From a checkpoint of a small transformer trained on Wikipedia.
Size: 13 layers, 16 heads of 32, 47.7M parameters.
Architecture: LayerNorm before each block, no biases in attention or MLP, tied embeddings.
Training: a variant of SOAP for these matrices, 849M tokens, 4535 steps.
Each number is 500 + 25 x the weight over the matrix's rms, rounded and kept within 0 to 999. Layers, rows and columns count from 0. Numbers have three digits each.

# layer 6 MLP down, 512x2048, rms 0.0809, rows 0-21, columns 1920-2047
487539538520489522486497528496526495522541497520505477504527526523500501450508499480477534502497529493512477521452519485467487494513503517499545461538556510510517495483471511526465513519504495512497526491499484472521498502515514561481472491514507526536516481492542530508527498525482487547554489502509514511503473480482482503493526513499525524525493499509472539443497506480524483488492
462483520527491500490496475471531534512492441502505502533513524517535500508486524474553481511520522503496490478386502498494523552501477426507497445530561480509496510413503464479516528495493454489468500476511456473486513504476515481503483510558464534485462457445508455496508478537486508510518486498478473548474506488495532505512518497522516560497474481496484530526489446480498463508456
522539530473495531523521475519557509471488530506441522497512464471496550540497513449485527484463486504525507517486492503546477499520510504469500469484460482547505477482526515501503459501449520506474494480472476494527483457473508445530487507523470511542486483519492485508500496495486459420491504495502473491487500474514516489507452510469446485502477486495485539513484477488494484459484
524484521424486462495501480490510537529510524494493480466472514509466535533474490542498494474472488518528527513532502500498539506512507496515540487457506487548467502521448512513501510481484484470525504527488501495495434537500530490516487505534474473531536492487550503564504506498471502495508488509531513500506490554460481509508502484480485513506435536486504493493494479472505520508514
474510447529503491540536494467453489534493484496441471525498449493534518501498532469500523533507513481446502464517481516527513545482491547496498458472473503527517508498478464502494502496488502443506507488474474476474526518514551569470481491539505532490502492522501474527491528538523471490533501494500514566469486472506512494514478478478537484507497523505508474507481506471518502521547
538493512495519506486469497505494477499503526506471520553515449511517534552501475549455492501432520488482510514502519516521468520530524489511481471449452500513469495467475465525479485506469546502526500550513499498470487454469448466509460518502515474515486564530464520486479469481505513489499475473534480524460546475507465503516510486509510517526503520480482522522514525497497505489501
450525504499488524511466532531512452468477503507532488504493534462449482520519453416518561501504449482492485495473505536477477521529481513507468487467530472489510478514476485519515487508469508526506550490474497532504487482481469500497508492499513582515481501557459490500520495504490491499479490440498479480515468479520503483463495489500502532501485492509549528501514519490505539506513
480497484511479488526475473479452538519509489462524533488497535507500504487502490474507516534490464497495492485467541493422550540474528482512526500493493495457516464490486470514519502495493476502482528487498483503508467527515493497524499496482517471518488509535506538472494499527505487519545448507486527500537524541502457472473509534486486460502515509440464525508512463504509504496513
506509518512493532568497522509517506515504497488534536482507494523479524509484521492486540542505533490483483480543468550516480497492501482504462511458448459491454510528499513528548522474531490489519472514539544448525488515543473483468497481480491472524500453477477466510494500500513528446498511489476506533508540467532505466500484528550494510512516499483498496483472550473473517458513
542523519471490496519499483519477504503512527495523528483466510513545504473497465526482495494516524508484494531524523467512551540496518488492491513510516486540483520521505528455492490473523483513484525464556521527491543504438497498517493463497455504470498437540525508507519515467490473503517482467464527519483450455488460515477492506459484505503490524471519484529533515512470516517512
474464467485530471524506536526501482519501455497495545490512468534530509485495493426546506505477501483493494497498508510510483542503524488498511537510529497481463506459481497512505512518510501513492513460500507525532422488486488490514476483517535516541542519503506507512518527538472509528487512456496514529496491558492480478484485470512529507508486513496512466444498517477498511501508
519474473504502496552459466520466467463500525503519461489505477505486479518490507502503493508482476535513494485491528475532434508469475479502506495482514476514509521523524521557464505491501470475538486494504504494508493480534478506518491549498483507508487479504497520494503550498490476467487492472520494517509521546532517505499521467531527495469532473468493476520508476542535524523530
456515522492499497499484504510490542513471529522444515473551494524482507537491459447498511465530493479555499483505470464481459518468532483497494471520512546509485530542476510520495504513509478458561493477520472511533493483436496525541519510506535502512516485508486535498500521481473516470493514482483530481488519511532511566480484524450502526521496516493506522488486491440517503518561
515498483483506492531500512501501547475477485511516467472481522472482490503513525494465540515536551533523520518479508497515472522488495452526464454534526514556534532547493466476482502486498500470458535480507523463527526482495508485511492479507489519534493537505487478530466511481543458514515503503520505506541470521501548538540529505529507508526465470538472506503514509486484484505509
481506503516512499524493515501501498496506505497516527481491488516529504509492535478499500533457510519484509534521517519514495502471496531521519452527488524494482507489481536515520499515527492522545482492527491475479529483507477491514486499443529523494458517486520482530476501530478497463488452488494482515494468480513463477553487490446504510494468512494483493474500511542520489496473
489486528483535464500513483515490476481486530479496514485492499522568455521490492494504531502470466510488528509480497503502479513488521446527518505492533589468491489545508505492449536530509516485521528516504517466480469445540458561411505531466496515481501462539522511489498482522555482471522490470500531475511463465471525485488507458498492522509524489491531488454458451531515497506495
495498532463519522524514476508488505551532466468462565487491461479497452520508530485522417510510522498477483498532502509476472510493495502483464479495492502496491500460512491487470480544465512527473500546497486399509479473511535498487481512476520556494517469506513492496507507497534512507500498500487498505520521548448529483514505463492500493500499507503492484472467478455512532451491
500461479542490520489517489514515532505512473502486504510534516499519510517499503494482524503551529506500506502479485447504464471494559541558525501488516496521490501445472467502470509515504487502449496491520438540483525518485481418540474521478499515482526476524498526500479468490483549487511500515481552539477519479490484581520489474472491519513515480483459462538470507519467502518478
518503494485487482499541471445522531491512507516505489506508528533457488526485504460467552497512514461511499506495502545500508547508501513482509481483528477460549474492531471537502482450526510461514492501490518485488472509482544491483505470564503485449505434487472485519494516488484451502483487508517516509481504496526476535571535495479507514508504504477499503493457490502498485487533
521506521469525483518471548495504497514508484504497512486488495484495539514533498519488530460511489492505504505501488505490465518482472458471500512503490507516504504518482454523525553510529468495519498472541479446500505476492533420498536487520511508545493511566532496471511463518450506496530508479522538524492504535526515532523503488538556503498503473444541514540482468500481514511460
560493542502484508483503515507468499466514572465546486473469517511463500500505491481478477529512484525495481523520504511438537525480482507510523527496489522470513445520468470488497485490512459484476474496504510508516495516541503483447513522524515544478473469519498499496504509506468480484543468504466485541488488500510463527486507536530530520507498513461507483508518526542501502449493
500535531515495571513526464464513515526509488497496525550507468467508476518489497494479514506467518481491461481486478525505521523535532501495530497459495525488496480521469504496541519517476486480502500512485502512478485513491498516495462486531526507474506507489476491499482496525490479499473501490489470484498507460476487467516490507474469487559484476481447493516513510499473484498487